config.toml
n_head = 4
warmup_steps = 200
final_lr_fraction = 0.1
seq_len = 256
Each number is 500 + 50 x the weight over its row's rms, rounded and kept within 0 to 999. Layers, rows and columns count from 0. Numbers have three digits each. The size before them is the row's rms in percent of the matrix's.

# layer 5 MLP gate, 320x128, rms 0.236, rows 10-43, columns 64-127
100:449452556522551528446449462511599552559518512525492501553481457533461436466395562423586594565535473499465466438552585378520471454565510516587475594539582444504476502512421584461453525535555456
096:400543519432484373427457531445421464497440452436535402525581494518539439522444501478551416471500486514480469599498471523592505495516473461515578530512533513501472468522529390361467516457573490
101:548434472497456514525490572609482480474501535442608512484437517498556513540564532466505503432400499607535450548452533493455487584476463483505520488494510543445551432478494596471520490542541525
094:571480508575590492501648521445565508473478475509397481568528509540394481482521578466494518505568470501526494501489550558595503555487603517495423590640528403504551496498525571470503544554437492
095:557456563493534493434554491551454541544502432507531626626435510452468520493474480454520511516471532448549564468575528461472430421543426506606480479485496507508570468554419494499416487517427446
099:551429565604523551556482423511522460452489576439519461542483403579467524446586601542435537493479552505564483486400401500482586469558551444408567424443420482527481572522460497529484494486527552
096:505522488426469482546504467542569505524491474639585464472555474461357489430588475475530510550459574594518508458553542575493472437517497619457519437518532551503472446511482484531404467511460450
110:511543499507521449514555569468558400491489555528533548565561560463530490525428466565525490551485428505530527530492497425531492502443552457467608593498425494539497545543448591505527550500486530
103:519448474443538474503429494553493601456453540489456544539521498447417499557524495529520551588441406480409519450455485473598448551592425545430480587495492461564452360499414504498492512527412577
112:495504474474448431494454565414446479477456614416420455507478501462413499450490500446535509537542503546570592549634488446613471561427524497549610438583456489523493519465434496541527528533434539
093:428560435434431486531478550444513465527477527454470428533478484612473468480490545408559476481505581591471502465465454551465468517444569492511592458555498510539577370558530542528480533570472512
093:462450482497497518488463495577506510450464549489473518546466412523482562625583423586480542562461477551492581491483496508523522475446530530451571446488472460481482439504447539537580466536618488
102:522511516435546563394440517530525538482557463514540554456496491513472430492474451522521515509501456541479574463515561570529540573480553497498593462499536512541549490420442482492443547500428624
091:478576509429434536457428485411494523517494460493584570521520412524473597457431499461485535545426513583536635479507481475474557436460470494586427437539545549562526483469442490458543505433538539
112:560454515411453467611551484493625495495465496426480506504485482526435459441540425525502502518510414518466464488520475464561485502524554469427576470519565497522510612581515573491400542525487604
095:521516485556444536539459514533469499484571509509504548467478507492517495442551519457484569488509475458489462485461439449565509476479566508413507431514508456458483448443450452458597573470538511
100:471557560544513488470552570505472421457567469447511598489490445512541485507437507446494452549495478486550557432547467447426497485448609529514562530506447501519441514497524486537527551565574479
096:443465556459493436467533554542495515592543550492467503585470639415485627531500520516518450463540439522463534539478560503383536482499475469504552528501528419577429492518447495553496619505505474
092:559505553470513463474445542495452468434421536537559444540501509432448582437506538515536506491602555503534531395521556491477451504501520501550443497430419562514522537512503427505567535467493466
097:488529542522474571534474610446482364485459525564526526507513575472512438485518580490538452504492535474466411496560484563494469598472476479510553477515477603539493465527466647496473570467522561
100:543463433484450459477536623444562466535477511468564594492444399576512492549524509355491509553490543573382509513536534512418524465473416510579577591522526592507448506489492466547443504463428456
092:472434588409470486492434527448488492472469503461503434598510507543467526363482477494479552470546599542486491427515522499473459476520495501562539384377419449451469397532441502527517507534527496
101:464495472512531504442490570592523457474509607523523541500585520531459492417468412527527508524479477533464557491491546579464547586474425500461568546563407473473551500411483571504437471470459514
085:430509468553465532473511581503533515485543510433553472475487551448523543476537521496512536486541473579508501516438500473535473469471481452511570466543455603604477584502537536505510601482517486
089:456497576470537547472565464530476549514503537452477513531565512526509496596528490396488528573447552532557517538415586509585475514573489598461540496549543548504454558530523460498477534531556540
100:576474381481553541476531543532441542407540505557521522523478516458625402435481467517467477525525477526422512496534477533469483570520500473456491612473540528577460425508425374529473506507544535
087:577491495432477523523526416446422564462560469558504482504509568506493526537430534400510496485423539420542478564443485492514492522473480629483495485546517588475471527584486514547562626453597441
107:447503467505475476468554456403524540700521551511581418519428501491548501459560519512440502487546529436514476511474532450478479531462505574500548534493609530551597474590534519509470561506575581
105:447406558505530446523504612448565424509422482527512455519462482456544472522483594447519469519482428464488506540483602505490551509463574535494469552559533425472478494475521485516505586466449479
090:517510546499432581542533469557573474433562530571535526559525524445483546444449469565474522539556431489536489438495449356501486467465522423497576538460533463540510477532487512494577482474487420
102:524456423544535532421438551472583428481485517528422537537544437487462503507523483497571553515414585504543554519442443467554484610478433489446435521484536433453551640484485511522512467479517445
100:558452537498500465581470517562415478511555500490421541583502524424442539523549475474540484523490490465529497463527525506441424580520358538498528511444444486533476500514409459497508469465449515
094:469501477545524589496528464503447536519565505566532546550471409456512486397525426505508475514546532570499473487454510468501499477472477464526533571431487513536396484475454584528527547395444598
106:472580553538505518404521622540546491542538530534530496479495536496556550520434521490497498520594516468482582512498504569501522523473493515586444521522569605476457524504513478499462623466547508
# layer 5 MLP up, 320x128, rms 0.223, rows 10-42, columns 64-127
095:496476581515545541476473538469561516522413580500492600481534467488473608447342523520482493587471520617533540490449523444418475494501538580513522587451528606547434484541476480522500517546488465
093:479556518576441558533505619474551475569436556496493448466476481425490539425505485539502446398536379471524532583444563560503419443530449485504446468573447444582529411540438560520473559489567578
098:518397496516498540582475522493460501550493494487379458484537561487529527511562552511578469548396492499426493490600534504467540505487507566615511486396579457518407502543545460484504477543418593
101:484572485479459543491512547521491510534359430511571463477539568457559551517479486547472425508507450507537505488502514480605473518628522459369475498449492381514577542457467428480445429437460450
090:510535555496633448470485411377452499494471507501437477500502543471523450468471563483564481570498387593489495493530528428483567491499500488472417435474458492499513435580418465564490499547492508
094:521578427496524524426516467548440532553512530457493528500503592562531480552506460501445488480507523398511539531477551422479455424499576516487525534457478496449375490534466524506584478544487475
098:418489475547481519515516507522574503449490472527565509441528445548543548445674581509491480459448485525453561434457575501534419413527500522475537490547471558449512503567495466512448523457494516
107:473442583514529463453528467448492463481481486543503552496468588582508478430497536381477439575514504487459580353424577558501487531521437461470527502482458541498477530403494594517500522572572604
104:490465484542432538489482571615521409555481435584541549462574448479484491474505562492567495627500454528393492528541590478518494527504469528527606508495488553549531473516475441457448442495507423
120:548522556528432529602513479544581469505535444458532514554529394570444583429516526438473458526550499505490453387507483542419548443420454502384565444478568513488516532511576496565469556428514478
095:494463516518517535450487530537445570550528505593548561535508559450527496507453530592498451408398417451514452442539451588501562586534468605450513554395522568490462537388460491498471540554506484
088:436481461508480551495460467416510412485546493487516466500522568521462436595524503480488553523446424503544568508470561591489643555466391589445439513562560525472447547511424526450535490507413550
095:484475471561520455505494556507517531487395438473461476487492566514522492474389468470434481371519530451421410519524456531507553563439547478530435509472513498491486559403537559492516566481506535
091:425436389559475446512427529515570435490484514509466489586513448486541488559508547532529445534484486471522447451465444479560477550476484489554505486502465455465396456431568497398545475466527466
107:490496580575553450463515537537603527554473438393473466473556501532482550410414542443527556445539453475415403457490503605607518534536438469491485458515489450475495495567493519499462594462460425
098:495406541476495505509508448558478463429485477442468487504589558511504510571428460552516546434375525421511504530488585555373465561509423434567500505480397355539528481521566559462533497452487443
103:501521569443561483490575572517434497540494530460450462472447562502546500544553438463504528431544501533452568434503544501428536520524595504585593574532459548490520584417495544468464565475518529
092:518557572472427444503528578521541405539434521458614519447512594375564581481472461628494508470473452497477530466453496554518527513578501478440488560488483481473442506487530491490519529507465496
098:543505461465471538535444461514508515567518563451433615495634545569446466516452486496515492415467465570464631516467400489554555480551433512474537497478523442505478491556537497440515577535512521
106:541509445592532481514545540468520479395509501533492595453519499488468570449542503488395515453512440485423466476497379515429521491496460517540539618459525439454498436456543395525521496514486568
105:481497543452437468490590502372576451535445455487497558472457548592463508541407534389571413532527453556562505437553509555459561538413452469498501563507500515462526550487600513459537518481499436
088:436530459546534383478451492501491548504508520398486475527470470483399588420442445559499459538507561583533557500431522487502539455494564425561566444465513412479532524491508465489435465604500448
102:494458586556482504549549471444560481459419413501448523472512473479417446457514536451486500479504525535515485512532421566452539466574527517501563477410526486431501577606503463531507490483517460
097:538486467562417481457539506465488513505523450525486559520477465524583647493484497545424539495513491516424520430531507461481561453471579526554478418417445518503520460492515480502455487597459385
092:464478501573545570585452503498431517556538454466531495443581584374426513549538393472503511503487489482479515603440565600541473616605488481502532494453488405502512428471390546531528542516440530
104:518534466554489511565628462561516481491499551552615496472468509517449409550380598421449576430432475441463575477532558512490516492517458449492508482402476531556508574520507499514549483615475521
093:431553457492517445565490461550482372475552493524448490522497565509507434473443509423503461517479467524513576429466599596577507553489466452511461497586558456487489507423495501536482344518469511
099:550581503508508498461541518484486506500522525478562564547582489483614592565450506568398455490450542561511378472465502545462477440445493496487490489461530541629502548484482483484499561486517504
106:526529507484491575538515503494518567603464542535486532555599493410499584502507413486535430464517567527550555527540458404480560607530480439479471465513587523601547491500563574446470481533544527
099:570547563508486436515505471577519571510488503523476448551617520505574552517490533539323532439545402436559440472465496503523480503490587495492564509450619363446510503533541437529470466487483475
101:485473539593433465546552519468516502502516500585506565450536542512540423439614468521504466450422522481455444555467501523518510489540555451556505485417405508447478492470500490591427453479449546
102:476469545487428512441513637470517499429476347412430555510531502483499495508455520471474542558507603504531500569591563408578507395523513481518430494497481493503506502443453455560581481505584500
095:482496504429540436543605473509553466473450569467489527493450449502447515629578459566544565542469496507467466502446534420559456494469555437538490391530600515515562529529552572550472479395456498
# layer 5 MLP down (transposed), 320x128, rms 0.213, rows 10-42, columns 64-127
100:526553452488472490446500587570467458482437472512525499519596484507490515484504452452493572627504468476568464458505490519487533535450488408537463491570377546492478536545501364479476622571525435
098:497588520433475511518448478547419532589524519417493441486575526410508464488485489550482395476471532521516521455506512466530416498491513477462507535445585555520413534585449490465534469376428483
105:563501496529507562526531494440596533401584510508505555541546544530395432483471496538561519475587568519495437525495564555448565517521499520557500465513493438506507545451483435567577543588427385
098:477362578541438509384463585524429502493511464465490511542498464552513532533558500492438522517536568650474509545524503498506494484476566469487471466534497534535445538489507488550588497559494489
095:545479521479476525513479443459468516474449614570460463555473436455476465558503521432481508465534540581487499464590527505442512441465484588516454413428555521509560495522511438496572504403480547
101:479489501517458481504515415556480552444541518454527424570494466519502468516452564563340541575462510604565526558486510522487475521564466519487512435477450500459501530500521502484435496487549584
106:502472524502501462440546473595509430485537480498510489380520442410473453543505511561539564540546483628464549575610608518496508476595547427419425505549512512462451545521518544549601512474483564
107:524478570463384615528450519456442530485519588487486490477493498452574470550460486521546425399498473493550558508483526490473462464520535459516537520443478474442514512456454543402499599482456422
106:456553490424474508484463499517486554520479519444519478508414553471502514501496419495491539542554501622519536483559456368522448469501458503535500413528483486444462474495495532448521545460436513
101:523483474477515417543555506414540553515563549458514407538443488534441456500530464468449511536469524565528436506485519393486578609520550532525474464492473563492521549595480465454511439544543426
105:466489543453461477587458544552449502528583511435450523401517457445517516491428486506449628532581501453463499524479509503415451518532560502477505530538418423460505439579447440440480433540543450
095:526518522495481544506604483408531538464585458606464501450463495525548485471445579492470493573455484382614493437483439566492469479569496506514472564462455522456431531465477482538505517497442503
097:447525595396493485507591515456457572526486563537543554516544520486558524498494480581554495426527535568574484483490599506530494445518445477451444425445397407535471370541541538528392522422518560
097:562538510455475538507510527511510454466537473522518462493505397452583594566493488479525524451438450607482523499508483622466599467533485429527442526504564649506529537462523502555531540490472431
106:493537518524526477590439443532528467458470389507489520535502436468504548591506535495470487452526483334536560499509458449488479497553568483468486513435538484589532488476457530504502486458573479
105:494511479547477573588546529474471433488520394505557594560474568582476496490473403427477524535485521570577491445438519521563480475416501567467512448462534492488484546448631498493496516375582428
105:462492470448589520432588488551583417465461543477556516495433490475535437575543520456572505486487521557441428514465562516500518504489566450488480479636527533535405534508443519553512518416525476
105:536484546540483583483521601420528584539562448518567446541553502536478525518516571480584502524468466375493413487450471444458484482549549455536423455501602613563466439527506497534485536564485490
105:489535544433433489543384536484468537375466542556522497479539508445484601454515508501491549443540567431481538492569495469417512561423528447525502477429421573573548512473458347494475494570522518
103:520435525506478379492492419480506470441496481586485428456463487477425446503481521528455478456469451529529516562495475515584467605496503511454546423531490528519465417482429466585439555546473422
104:448550460454497478462538393617467493529532553555488629585569525520392476432451524565480533495502548459511508439491510533560475471590520537525522558442497431403526384453486543517508506518518454
098:492476487474474512509478520535550399448438441482511490548473519428467559464470438503474486427510493519617538458449483533513475486519516543454486445515610444614433491424518441622457511466454504
097:512549525485432421498513399533490584502474464559490441574499522500494600428516449547451405476506546468552585498532482479538518393561539565472534421520489536629469459574566489496493557546550480
090:565600501505526522439539515600524357458454469520458577443382418510582532497404488578447493536478422590444473494463466506466509584513525439520386525562515401520528591509529557586535545547453373
095:490503451453527449395580455537547517520525523488567508485503545495542547527438543566473521495525604450438527625495515560436519512496518501421467563508481556526427522464529484468578457528483486
100:483539482457541520533480501430470558500436561519519413490504547531534584510590477434548558510535541580521472477557494416556525529485526543482559474467579418448420524471403414496498500480449460
098:508543447484454475427581455408461554466543543549522588462449471511491520489467475530531460443478497587383466589477520506535531503464451528408498505512526568489414628560509568514474625440472469
099:535493491522564428545544451585557417452421502510489412490527493524445510448535503412526501490379515420514526485569508535539534529470566550469497486622515499426490488534559541514441561466445524
101:448477559461479458492510525543477531416434502526495508557498434573448534518474467569546455534443552446602512579517532546521452592514516443538456355418565627554504495475496487402500444571502488
110:468468494464485548532538572511472532511538442472516516478581591442433531447481463499508506518609500558488574456491453582503499492547460397545460485528589607510446519489551457416540477541474529
104:519565452457501365506452505419453553546533461476527468481465450419538561475479516524467542589575501413539477484454466538448539466469506488527488570436501520442535502549557418430534499564500560
100:408544518541531472600583364466478528521454532460518528393509487473592559582505474529490552481502441396522508549421450456519375518549479370526399456440558497496559585543528564532551500494452466
097:524553550472487480502543504587479418556579537540503484510590406489506502439512395506510449494487548481421471504561546524464483481516561500498540368496519462498524486408531437613468428529502446